{
  "n_layer": 24,
  "d_model": 96,
  "n_head": 3,
  "n_kv_head": 3,
  "head_dim": 32,
  "d_mlp": 256,
  "vocab_size": 2048,
  "activation": "swiglu",
  "norm": "rmsnorm",
  "norm_place": "pre",
  "norm_eps": 1e-06,
  "positions": "rope",
  "rope_base": 314000.0,
  "rope_fraction": 1.0,
  "qk_norm": true,
  "attn_scale": 0.341,
  "bias": "none",
  "tie_embeddings": false,
  "parallel_block": false,
  "extras": ["some layers without attention", "local attention windows", "gated attention", "capped logits"],
  "init": "normal",
  "init_std_qkv": 0.0704,
  "init_std_o": 0.0102,
  "init_std_up": 0.0704,
  "init_std_down": 0.00622,
  "init_out_by_depth": true,
  "optimizer": "adam_atan2",
  "lr": 0.00237,
  "lr_mult_up": 0.735,
  "beta1": 0.9,
  "beta2": 0.98,
  "lr_head": 0.00555,
  "grad_clip": 2.0,
  "warmup_steps": 538,
  "schedule": "wsd",
  "decay_fraction": 0.685,
  "decay_shape": "linear",
  "final_lr_fraction": 0.0,
  "batch_tokens": [8192, 16384, 32768],
  "seq_len": 256,
  "doc_mask": true,
  "train_tokens": 128500000,
  "steps": 7287,
  "dataset": "wikipedia_en"
}
Each number is 200 + 20 x the weight over its row's rms, rounded and kept within 0 to 999. Layers, rows and columns count from 0. The size before them is the row's rms in percent of the matrix's.

# layer 7 MLP down, 96x256, rms 0.182, rows 0-95, columns 128-191
097,202,206,214,175,197,177,212,222,225,200,181,221,185,188,212,172,196,210,219,211,189,184,207,179,187,220,195,225,209,194,222,165,188,216,210,206,216,237,205,250,200,174,200,203,186,218,217,208,169,174,171,189,210,172,182,184,177,201,194,201,233,202,185,200
102,167,203,195,208,192,187,227,179,194,213,188,137,214,176,236,166,212,193,182,192,205,206,209,194,206,179,235,196,201,174,178,210,204,230,197,216,192,194,183,197,196,204,187,186,207,218,165,157,198,194,217,205,204,208,215,201,198,180,208,193,204,182,194,210
094,217,191,228,204,210,225,209,135,166,207,200,176,215,188,209,210,230,164,206,180,168,239,198,196,196,178,235,193,196,205,226,202,202,199,182,235,230,178,176,216,202,192,169,198,241,197,190,199,195,223,163,257,192,230,208,209,227,197,194,178,171,202,176,215
102,207,215,233,193,179,181,232,207,189,212,174,210,219,191,200,190,200,163,217,175,185,185,195,219,178,196,180,186,204,168,211,199,218,189,222,224,186,196,205,221,208,158,228,183,202,219,198,208,197,236,183,194,193,209,215,161,219,179,213,249,215,203,200,157
092,204,173,194,235,243,253,232,174,213,213,203,206,182,188,190,195,175,201,219,228,196,225,204,177,234,195,212,184,222,200,223,202,228,199,191,205,190,198,177,185,209,222,204,211,214,222,176,174,173,206,190,187,232,219,208,171,197,219,197,217,219,208,246,208
101,199,237,177,223,182,184,203,220,190,171,194,216,183,172,198,197,207,166,168,208,203,176,193,208,228,202,163,206,201,184,193,188,219,228,208,176,178,239,189,221,167,186,191,190,235,204,188,202,192,220,186,168,203,212,200,203,151,182,190,191,226,211,218,195
097,227,183,202,237,220,175,163,189,207,192,194,191,180,235,196,190,208,225,196,222,215,227,201,187,194,194,184,171,201,200,194,189,201,226,218,176,198,167,182,175,210,224,233,173,165,210,168,172,179,206,202,204,223,219,207,187,177,218,224,201,222,204,211,174
095,188,189,198,194,189,199,214,237,209,177,211,231,184,205,218,199,203,197,215,177,232,220,201,214,202,173,199,216,228,216,200,209,212,210,218,185,190,202,208,210,213,186,208,187,187,183,199,239,198,176,180,194,201,223,195,201,202,216,179,173,197,216,191,241
103,200,233,268,228,213,174,169,221,176,182,190,179,195,140,189,194,185,211,200,226,167,182,241,201,214,213,205,192,215,199,216,233,235,237,230,194,163,196,196,197,216,165,191,228,187,240,198,188,179,166,198,235,192,195,175,207,208,172,186,213,186,223,177,162
091,181,205,174,185,197,226,178,205,188,183,213,197,247,193,159,174,198,214,209,200,204,187,185,195,216,190,196,214,200,158,204,228,187,234,205,178,171,184,229,188,182,211,167,223,183,197,174,179,202,206,223,218,165,239,197,219,237,178,202,201,169,214,181,210
099,199,210,208,171,214,167,210,241,227,175,196,215,203,189,207,228,190,209,221,214,195,210,225,194,202,221,199,217,218,196,189,186,188,191,241,206,223,209,186,208,219,219,237,181,202,187,230,185,204,193,201,189,245,200,184,216,220,175,191,196,229,192,169,243
094,190,204,236,213,176,210,214,192,223,197,202,217,165,229,232,196,207,204,213,208,217,212,184,195,206,220,167,252,200,191,219,176,195,228,211,217,198,206,230,207,220,191,212,227,192,193,207,247,205,166,211,189,206,208,199,203,213,158,197,208,151,204,181,164
100,196,164,197,220,168,247,195,187,190,182,232,205,154,190,162,183,195,175,239,233,189,217,224,177,203,213,209,234,156,189,201,205,155,222,213,225,187,193,209,184,227,225,201,180,211,206,196,213,187,182,203,209,193,192,177,191,198,196,163,199,174,244,182,175
089,196,217,213,194,218,216,256,224,156,207,210,189,188,203,162,194,193,205,183,218,209,209,169,180,199,189,199,260,191,205,200,198,191,171,192,203,197,187,206,187,202,253,210,216,183,222,188,182,186,233,192,212,213,224,221,196,168,232,236,200,211,185,236,200
108,194,172,180,191,138,192,205,187,175,265,228,185,188,188,191,242,203,209,198,194,237,197,188,194,188,189,184,198,200,162,234,203,193,245,197,198,217,175,207,193,171,208,223,159,221,202,213,188,213,223,201,204,196,187,233,162,197,193,188,205,213,215,222,204
100,181,209,175,203,203,224,167,183,191,206,224,213,161,213,226,179,216,199,174,198,166,197,195,205,212,175,195,215,188,215,223,213,188,211,188,219,215,220,202,180,159,166,199,211,210,246,221,221,188,183,206,167,216,197,233,188,193,184,191,201,188,221,214,210
108,198,227,192,223,225,200,202,191,150,194,152,167,184,173,194,187,210,168,212,206,179,216,228,202,202,204,186,204,198,180,196,197,194,164,227,208,242,194,188,194,170,207,219,192,187,183,194,189,232,176,227,198,219,194,195,210,184,214,226,223,209,216,185,227
090,193,179,238,167,184,204,188,186,181,198,181,223,181,207,223,216,214,217,187,182,232,206,203,193,181,218,214,186,215,211,164,202,203,215,170,188,196,203,199,205,188,222,188,223,213,185,197,173,185,219,172,229,213,196,189,202,158,202,192,191,183,212,201,203
115,194,221,193,203,169,239,207,223,214,192,194,224,173,190,193,220,231,213,181,197,180,187,175,202,195,228,167,207,181,218,204,190,178,206,232,224,171,201,209,171,172,188,200,204,211,174,172,202,158,232,197,187,189,178,198,173,223,202,165,178,208,245,233,198
095,185,178,192,238,204,220,203,217,213,190,240,196,210,213,203,211,195,223,186,238,190,186,195,224,242,213,220,236,161,211,184,194,214,191,182,207,209,162,197,170,180,229,185,165,224,189,189,188,194,161,200,192,186,206,239,176,241,208,143,167,209,201,196,223
093,195,215,213,223,199,234,228,195,187,170,233,179,209,231,214,193,195,218,202,175,186,201,204,196,207,182,217,233,168,224,195,217,221,194,197,212,199,178,231,230,152,177,255,201,173,202,202,209,170,179,228,183,209,202,237,214,201,168,214,163,200,191,214,191
101,170,188,210,196,146,218,188,215,234,195,187,154,206,164,188,201,190,207,217,198,211,200,207,214,203,193,206,217,164,207,231,211,226,143,209,194,209,184,188,183,200,230,182,221,166,216,190,198,173,170,201,200,188,215,173,191,172,224,196,173,205,199,201,192
096,206,208,234,223,207,196,161,216,214,224,189,187,218,206,219,207,199,175,213,227,203,209,243,157,191,187,155,217,236,214,208,221,203,226,195,204,214,204,183,213,231,199,191,224,182,209,223,227,185,195,196,195,216,163,204,190,210,185,194,223,204,176,220,202
104,214,200,190,186,188,188,212,252,212,218,204,207,201,200,217,226,194,171,180,203,200,208,168,190,196,172,223,207,197,199,231,163,175,214,241,183,179,167,208,188,187,234,218,193,215,179,213,245,203,212,230,213,205,193,213,189,188,245,227,176,227,194,233,173
090,178,201,177,206,233,198,216,197,201,247,179,166,174,188,173,172,192,182,189,157,201,179,210,205,204,185,194,206,193,231,212,221,206,172,194,232,194,181,200,218,229,229,175,189,189,215,194,211,201,218,190,206,194,216,218,176,232,226,192,193,206,191,193,213
095,182,188,210,189,177,191,188,174,180,172,183,191,214,166,204,235,178,188,188,196,180,205,200,186,171,179,221,228,180,210,179,178,200,170,215,211,185,195,192,167,227,216,151,175,186,193,234,202,207,209,254,206,223,217,240,242,179,202,197,214,241,183,205,215
095,165,187,207,187,177,191,184,208,183,207,214,187,236,175,176,193,194,225,214,177,181,173,199,196,241,213,194,202,194,183,166,207,184,176,200,177,197,207,181,163,192,223,223,183,186,190,217,199,188,163,189,212,186,224,197,190,181,226,225,200,218,207,195,219
105,185,174,185,207,181,228,187,209,176,224,170,179,209,178,234,230,244,216,185,207,211,200,208,163,200,217,196,190,216,208,178,183,201,209,189,204,205,196,210,201,192,231,195,218,217,204,179,198,199,203,200,231,185,198,219,193,216,177,176,165,196,203,223,203
101,184,179,192,203,224,184,194,197,218,189,221,213,237,197,173,208,199,230,188,195,195,203,185,233,160,215,193,191,207,217,212,202,185,194,177,157,199,195,214,208,210,182,251,185,225,202,181,175,192,216,222,202,162,184,208,208,183,217,193,202,220,168,199,200
101,164,217,198,217,206,186,188,217,191,178,211,208,210,210,212,208,214,205,242,231,209,219,193,190,226,203,194,187,197,201,209,179,232,161,187,190,208,229,204,191,202,176,196,176,177,212,201,202,180,180,199,203,201,197,181,179,186,207,202,220,177,177,187,180
098,201,251,187,169,206,232,204,176,175,208,225,213,175,176,220,216,241,185,174,204,180,223,199,177,169,195,206,194,198,200,201,206,209,230,199,223,175,217,194,211,217,197,198,183,201,202,164,193,168,207,228,183,172,230,194,223,176,235,174,216,209,159,210,204
084,170,230,224,207,225,186,204,218,215,190,214,220,213,223,178,240,194,196,219,212,205,216,199,189,226,145,208,227,219,196,212,194,199,197,228,205,210,198,234,218,191,219,206,224,183,190,241,196,187,188,214,187,241,178,193,223,179,257,187,204,203,192,217,209
099,210,159,217,203,198,192,188,223,216,208,216,242,191,221,208,185,138,207,176,190,176,191,175,233,232,195,218,233,206,185,178,164,241,182,197,201,179,213,225,219,213,173,222,222,183,195,181,198,240,209,208,208,218,188,199,226,211,213,220,204,229,176,203,240
112,191,204,219,175,204,205,240,205,203,229,214,228,215,196,194,202,191,183,165,201,212,195,190,233,219,195,211,198,208,210,216,151,218,190,217,212,163,202,169,188,182,200,192,169,208,213,214,209,191,225,144,222,209,195,184,223,214,221,208,167,198,211,204,194
102,177,201,184,186,198,192,192,188,223,212,183,218,224,243,211,192,213,225,161,199,229,169,184,199,187,162,218,185,187,208,223,169,210,220,207,225,230,167,177,172,217,235,204,209,178,220,191,186,186,211,207,215,157,217,191,200,191,213,242,203,225,235,195,208
115,172,247,197,209,213,201,170,209,200,194,217,164,207,176,220,182,228,211,210,193,182,209,185,175,216,246,203,212,159,225,212,209,200,192,213,233,228,228,186,244,216,214,217,222,192,194,230,198,178,207,186,179,206,189,214,203,220,176,194,192,188,217,216,205
101,207,198,227,159,194,206,200,186,195,231,224,215,224,177,211,187,166,206,198,202,216,194,188,207,219,229,226,198,173,206,192,174,200,197,166,210,211,186,195,197,157,203,169,193,171,210,208,205,192,206,202,202,214,216,175,216,200,234,199,194,178,249,225,199
100,202,199,202,198,196,210,225,187,170,185,224,222,194,161,192,215,190,204,223,213,194,200,183,190,215,213,201,234,181,189,198,179,227,200,211,176,203,197,184,180,171,230,197,223,221,159,214,179,194,206,190,193,224,204,204,187,197,189,198,204,188,200,194,195
103,198,221,237,205,232,150,168,202,206,235,134,234,211,191,239,187,218,192,227,193,208,191,175,200,168,223,171,191,251,214,182,187,206,222,225,176,255,225,180,176,237,217,188,190,194,196,207,190,183,212,200,240,211,190,214,147,213,196,218,202,213,196,171,216
095,173,152,213,219,169,185,210,199,207,213,174,213,171,207,178,167,191,213,187,205,186,177,209,218,195,223,214,205,184,225,190,190,179,229,192,215,176,217,229,206,202,191,174,197,212,189,225,191,205,192,178,199,235,234,203,236,162,193,192,243,206,170,192,183
102,246,181,210,204,217,189,189,247,201,198,249,217,208,160,188,198,164,174,181,203,172,210,222,188,192,185,192,180,203,210,189,211,198,206,209,187,241,196,160,209,195,207,200,213,220,205,240,215,197,209,197,216,185,223,233,207,179,212,241,191,179,183,198,232
101,206,217,206,153,176,179,189,174,218,203,190,141,161,214,218,237,194,229,159,166,199,223,187,181,253,207,175,224,204,194,175,199,198,183,201,187,185,211,176,234,205,176,232,219,183,171,154,207,195,199,203,229,205,219,247,192,208,182,193,178,212,185,154,186
096,234,193,204,207,196,198,207,211,221,190,182,199,238,168,199,191,160,246,210,189,194,208,212,187,191,196,235,184,181,207,173,217,209,210,206,221,202,193,177,210,183,216,237,191,179,217,209,247,197,190,220,182,191,175,165,251,179,211,213,222,200,200,223,199
107,202,199,198,187,186,185,214,232,207,204,168,182,220,198,201,220,190,185,187,160,212,168,212,240,216,179,202,216,207,232,191,177,219,165,203,210,209,214,187,221,229,192,173,181,189,218,224,190,158,212,214,194,230,174,201,221,207,170,180,186,235,207,170,199
092,186,207,174,250,201,210,217,231,238,200,191,160,160,199,196,205,227,200,219,200,213,212,230,222,207,221,212,175,197,217,219,207,250,230,200,216,190,207,228,204,217,199,181,195,223,197,194,194,164,188,203,207,237,223,194,204,163,217,185,240,217,179,215,206
107,202,186,218,195,191,164,211,194,201,183,206,180,206,209,229,175,212,183,174,192,209,181,187,204,215,212,146,204,209,238,228,197,240,214,213,185,199,180,171,189,184,158,187,202,198,153,212,180,211,214,245,185,183,225,204,199,212,191,180,212,201,178,231,198
098,184,201,225,197,202,185,225,198,186,160,198,195,203,220,222,187,195,205,214,215,195,205,200,207,181,184,200,216,191,174,191,195,170,225,200,179,207,216,190,218,202,193,194,235,206,224,188,214,186,196,188,188,205,193,158,226,208,194,195,191,217,173,179,228
104,208,191,186,205,192,189,201,209,191,225,201,218,231,212,189,191,181,185,226,185,230,178,197,251,220,174,185,229,221,171,201,162,211,206,170,247,219,203,211,194,187,202,226,220,202,198,180,204,190,204,186,182,227,188,184,178,234,223,223,185,226,218,214,208
098,239,198,219,219,235,194,198,195,184,199,217,240,173,210,219,208,188,214,211,193,183,161,196,164,215,175,200,169,207,182,209,232,236,250,132,212,180,199,221,204,220,192,185,228,182,210,213,216,202,205,179,241,208,203,223,208,191,242,211,216,243,182,215,232
103,171,216,226,233,188,181,231,188,197,203,218,213,187,208,204,198,201,195,214,212,213,202,156,207,200,187,209,225,193,188,195,197,212,182,213,205,212,177,204,225,175,167,220,210,203,177,210,166,214,215,202,207,184,199,203,160,187,218,192,170,235,215,222,223
103,207,187,189,202,164,201,201,175,200,182,203,207,195,222,183,217,178,250,179,202,196,164,197,197,200,213,210,184,162,217,196,180,190,212,183,204,185,193,199,170,219,229,150,180,213,184,222,245,220,200,230,203,202,179,184,167,190,179,181,186,201,205,183,185
103,228,173,210,195,210,217,190,209,199,196,234,205,184,195,223,179,183,206,206,179,211,212,194,210,202,192,209,191,157,199,181,220,184,224,194,202,197,206,216,216,243,146,203,162,218,212,209,179,213,213,174,184,196,203,174,227,226,187,194,212,199,200,219,199
097,224,219,215,200,198,204,191,185,231,207,163,226,187,186,194,220,158,175,198,205,184,187,215,226,191,230,224,197,237,177,158,198,192,202,197,226,190,205,197,178,207,181,210,199,189,206,213,202,191,207,175,235,194,221,183,210,165,176,209,194,195,198,179,187
098,225,190,192,222,194,189,222,167,216,163,229,190,196,218,194,214,209,227,188,167,198,197,208,250,227,212,214,174,215,223,181,191,232,249,190,203,169,195,189,179,173,189,179,217,194,186,209,240,188,222,207,194,215,176,180,173,173,205,223,216,168,169,189,179
099,201,203,155,210,194,175,164,175,190,205,244,179,232,181,235,176,208,200,199,180,177,192,208,200,246,233,256,183,230,214,171,191,173,199,170,175,199,201,185,201,174,185,193,223,202,207,191,196,222,269,188,200,192,181,198,241,175,204,208,175,215,210,180,194
093,187,206,199,212,187,193,211,215,181,192,160,201,227,172,212,215,182,198,201,240,171,225,202,236,221,202,228,220,208,155,224,210,189,187,193,205,170,214,217,186,209,231,201,169,213,166,223,173,172,178,199,180,205,193,176,182,210,194,242,174,190,178,237,153
110,255,167,255,213,172,200,206,199,182,192,204,168,195,180,219,229,221,231,217,173,181,226,194,185,198,194,194,173,199,181,207,206,185,183,199,207,207,200,182,223,179,187,180,207,190,213,183,217,175,195,232,194,198,211,192,203,171,201,189,162,193,219,181,191
099,193,195,211,175,158,221,187,196,174,214,182,193,242,196,204,165,215,222,179,217,201,200,240,219,233,191,213,228,185,206,198,196,209,203,205,188,206,221,230,181,200,212,186,221,222,183,195,195,184,217,164,190,184,187,228,176,189,198,227,210,212,198,196,185
103,219,196,229,177,195,198,212,198,205,212,216,243,192,181,174,178,203,223,213,203,175,248,149,204,185,170,236,156,251,212,210,157,194,190,175,229,211,176,191,192,214,167,229,213,219,183,224,229,215,213,191,214,189,177,192,186,192,208,179,170,194,200,166,181
111,191,209,202,195,238,156,186,211,203,184,210,223,243,174,202,168,194,161,195,188,196,194,178,205,203,234,172,198,220,197,222,230,191,177,157,181,197,180,192,178,220,189,182,224,203,196,197,173,187,228,220,192,159,169,204,234,206,167,200,203,177,199,210,197
099,177,189,186,186,201,214,183,191,209,191,212,230,207,204,234,185,222,169,185,218,201,194,201,169,196,215,218,200,175,192,244,173,234,207,223,232,221,164,197,203,200,189,225,186,166,199,204,180,170,151,233,212,210,176,208,220,203,191,222,218,202,213,211,207
099,209,213,193,178,208,212,185,211,171,193,205,193,229,211,196,234,193,173,204,211,195,179,190,187,179,212,203,202,166,141,213,201,249,213,223,229,205,199,223,216,199,191,180,164,170,232,205,154,218,179,173,211,222,244,205,205,177,192,178,221,224,198,205,193
094,209,200,191,194,234,215,245,194,202,218,204,224,187,247,210,194,188,229,189,200,205,207,174,208,197,165,193,211,171,203,194,209,193,205,216,226,176,209,194,195,187,213,206,196,238,188,222,231,141,197,186,205,190,206,192,208,182,179,210,224,197,175,160,168
102,196,237,182,221,226,195,194,192,175,217,206,170,191,183,226,194,200,206,208,201,197,195,211,195,187,199,175,198,186,202,172,196,171,196,207,176,202,161,231,203,211,211,166,181,206,188,212,207,213,179,194,198,238,212,145,177,207,200,202,212,173,177,197,197
096,213,210,192,194,183,204,221,204,197,175,218,194,208,182,207,189,215,188,170,186,220,200,161,193,248,205,180,164,212,174,212,184,189,209,248,194,227,168,204,236,210,179,212,186,218,190,193,216,223,227,182,176,183,215,232,214,202,204,187,216,243,221,205,198
100,179,174,214,213,222,191,198,182,179,215,212,211,199,218,184,194,199,183,200,223,180,181,223,208,197,191,193,212,192,219,162,220,173,226,175,199,227,155,178,194,197,216,181,229,175,174,245,209,188,202,160,200,216,208,173,235,215,202,207,227,190,181,230,210
097,218,202,216,215,233,201,220,241,182,197,207,185,164,166,210,190,202,217,235,214,169,213,200,208,199,200,198,211,216,185,214,180,198,209,186,192,156,212,184,174,205,198,219,182,158,181,175,208,193,184,204,199,212,170,215,189,180,191,176,215,202,217,193,211
089,202,206,224,187,217,178,199,164,202,205,205,193,161,260,187,219,216,166,215,175,210,249,186,207,215,188,181,227,190,194,212,203,226,218,152,190,222,193,200,214,173,221,204,173,227,190,213,215,198,162,211,171,194,206,218,211,186,218,224,193,200,230,202,210
097,178,220,162,225,233,185,185,216,202,197,188,176,215,172,197,189,198,213,218,177,172,193,178,212,181,207,214,195,215,225,208,166,191,170,184,228,168,192,206,194,188,207,225,200,228,185,186,206,201,183,165,202,181,199,186,222,168,208,207,170,208,216,186,184
096,169,190,192,186,213,218,213,179,226,214,209,178,210,213,166,142,193,188,200,217,199,223,226,220,190,154,194,178,226,198,183,168,209,183,213,199,170,229,187,184,208,164,216,193,190,178,193,196,206,193,211,217,176,190,187,211,213,218,179,210,195,207,200,246
100,226,213,199,221,196,212,175,203,167,214,174,218,202,172,199,225,201,188,177,173,176,186,195,189,209,195,211,166,217,188,205,211,214,185,200,215,211,193,216,191,231,188,218,211,181,179,234,213,203,185,175,175,165,216,197,237,216,198,215,200,224,169,188,192
098,177,214,217,200,191,212,166,174,194,237,206,192,256,198,230,197,199,198,183,193,175,210,198,203,201,200,192,198,226,182,180,204,190,205,203,193,199,170,207,194,184,208,197,190,194,193,233,246,232,205,196,194,203,206,219,178,195,209,219,212,222,193,201,230
099,193,206,208,236,221,206,187,210,161,213,190,200,172,199,207,226,189,201,182,194,195,159,223,198,172,174,221,194,213,196,229,231,214,211,166,221,154,225,198,212,207,216,231,199,153,123,200,219,210,186,216,204,226,192,169,192,217,186,234,181,220,186,248,183
096,186,250,204,246,192,193,237,211,201,225,208,168,219,216,204,217,225,232,190,196,169,205,180,165,208,180,199,206,201,200,190,195,148,229,231,218,180,187,180,225,165,191,165,172,210,158,209,206,175,218,215,234,222,205,225,207,215,205,172,186,203,195,212,197
098,226,206,231,192,190,203,206,166,184,211,246,173,210,185,213,198,176,194,234,194,183,214,172,226,193,187,211,222,179,236,193,163,182,212,237,209,177,198,195,202,216,207,208,246,231,177,240,191,203,184,188,234,187,224,205,228,219,213,211,224,170,170,185,219
107,237,189,203,196,197,176,208,219,204,198,179,188,207,161,248,178,183,199,221,171,206,215,192,230,215,191,198,183,214,154,184,223,165,216,222,211,184,231,177,248,212,195,189,193,209,201,210,165,202,206,191,177,244,247,188,200,198,162,187,162,227,205,150,227
097,183,187,214,203,216,190,196,204,199,204,218,234,180,202,188,199,199,169,172,188,204,203,218,194,209,234,200,204,187,198,217,176,221,183,201,189,244,179,219,197,171,215,198,243,174,181,223,187,178,196,171,191,230,222,224,216,181,188,172,228,212,188,227,196
101,238,205,208,185,160,187,187,210,233,185,218,206,198,235,231,231,194,199,189,164,235,239,188,183,243,197,180,201,203,208,185,162,219,232,177,235,194,227,184,189,165,242,193,187,213,190,214,196,232,198,189,203,203,207,237,254,215,205,198,230,201,196,214,174
099,197,218,223,164,187,238,148,211,234,192,188,173,200,208,216,237,206,222,234,181,187,194,189,206,188,192,203,209,202,218,204,222,181,221,232,190,196,237,191,209,154,223,194,186,182,203,187,216,197,210,203,218,209,196,164,195,198,202,193,173,193,172,211,193
098,183,195,203,199,199,181,200,208,207,219,208,174,226,200,203,211,157,171,234,207,202,226,259,225,176,169,223,188,179,200,216,185,215,184,191,174,196,170,171,204,159,203,201,223,210,223,186,200,207,211,209,224,176,233,193,195,179,179,205,194,215,203,150,231
102,177,208,197,222,195,195,228,194,198,199,195,210,210,207,204,211,196,262,227,212,217,232,233,221,218,165,201,224,224,198,197,200,180,181,192,188,208,250,197,191,213,226,211,210,209,224,212,188,201,223,183,215,195,212,208,206,192,180,200,227,203,198,193,196
101,189,220,159,221,202,187,224,218,171,216,220,189,165,178,202,195,196,213,216,210,235,220,212,191,249,194,214,182,218,197,199,167,193,182,191,187,202,198,210,190,203,194,220,225,195,226,170,230,191,211,225,190,214,179,173,197,248,208,179,188,184,201,216,222
104,189,223,203,220,234,212,215,204,194,196,217,188,200,211,190,177,195,197,191,166,165,174,179,209,217,191,219,197,200,235,202,178,167,178,186,179,197,195,174,173,179,197,217,221,191,183,195,214,161,185,192,230,173,194,177,178,202,216,199,229,198,236,188,235
108,182,216,204,215,195,192,200,216,173,187,211,224,175,206,171,193,227,209,181,210,239,219,212,177,188,219,202,177,180,191,185,186,177,197,213,214,157,208,236,199,198,180,220,208,207,202,184,227,208,205,208,181,185,171,201,184,206,233,161,189,166,199,193,184
102,231,182,217,200,209,186,180,183,200,180,197,206,227,196,180,201,183,211,223,185,179,242,222,205,183,180,184,204,216,188,185,211,197,215,256,190,213,179,157,202,205,209,204,201,193,209,240,205,206,218,245,222,183,187,189,230,210,223,183,212,219,220,172,204
101,187,186,181,187,175,215,211,192,210,226,193,183,176,217,203,220,197,217,187,188,156,230,173,201,190,182,231,220,213,213,197,203,203,163,166,196,231,163,190,171,183,183,203,204,165,222,165,225,189,219,209,203,206,171,211,210,196,193,164,209,180,173,170,167
102,156,206,213,231,174,206,216,196,200,195,170,213,199,228,179,193,218,213,195,186,204,215,222,213,219,200,155,215,199,234,239,202,186,194,190,219,194,232,186,160,188,185,204,219,186,219,183,185,207,206,169,171,207,230,224,174,209,191,222,228,242,207,211,170
101,191,182,190,216,191,205,202,206,169,173,201,227,222,224,219,216,148,197,182,197,185,199,154,196,217,202,176,181,199,199,193,231,225,184,184,211,226,207,213,186,245,205,191,210,238,184,189,218,189,222,172,211,175,235,188,189,184,155,185,173,170,223,177,210
101,199,196,213,183,209,216,212,215,204,164,193,185,205,174,181,227,167,217,175,188,188,142,197,209,183,212,194,193,212,215,212,182,218,184,218,208,222,203,221,200,243,221,181,182,183,202,166,204,207,200,208,209,210,176,181,197,193,201,219,215,179,217,195,182
105,183,233,209,169,241,195,215,213,191,224,207,216,176,185,194,197,188,206,193,185,213,175,189,176,205,181,179,199,225,242,181,185,190,196,170,209,207,217,212,181,225,222,178,220,194,207,215,233,196,222,190,163,222,214,193,202,193,227,171,230,161,183,175,194
092,188,208,209,174,193,181,183,261,208,226,220,203,184,222,209,217,197,208,186,216,175,196,199,198,221,187,190,188,189,189,180,180,218,197,211,179,171,175,186,221,200,198,184,195,171,159,201,215,202,215,161,203,217,185,164,166,201,193,202,192,211,248,191,223
102,189,206,201,227,212,175,158,232,214,215,173,206,241,226,171,204,201,161,187,218,175,188,192,215,190,212,159,248,185,195,189,208,189,222,184,183,199,183,169,161,197,206,216,207,223,215,222,190,231,187,201,198,199,215,200,215,151,213,214,189,240,209,204,181
104,207,170,212,264,209,235,183,192,182,199,186,179,193,236,185,199,198,206,219,183,212,183,199,205,216,215,207,189,218,192,205,195,218,194,187,186,226,220,203,211,221,180,168,189,202,218,182,196,203,211,197,180,210,209,226,203,213,208,204,222,172,199,190,136
107,173,196,170,234,194,197,210,221,206,242,200,204,172,200,170,185,165,202,197,206,179,234,217,187,202,229,211,200,210,187,185,206,195,190,205,199,176,173,232,189,199,205,231,214,216,182,170,243,201,224,219,196,200,209,201,211,197,221,167,216,206,192,198,166
102,204,198,178,174,184,171,212,188,194,180,203,162,159,196,229,221,210,231,174,188,170,193,168,196,224,197,234,252,200,201,183,200,199,176,217,226,191,216,175,227,197,193,160,240,189,229,222,215,190,211,190,194,227,211,206,200,170,201,183,153,195,193,194,196
101,170,180,183,201,192,220,202,219,224,210,205,218,210,206,209,179,197,199,180,170,241,192,183,241,211,220,208,210,199,204,214,197,193,201,190,205,213,173,161,218,218,211,201,176,165,197,214,182,202,193,190,210,194,228,218,213,181,212,171,217,223,209,194,215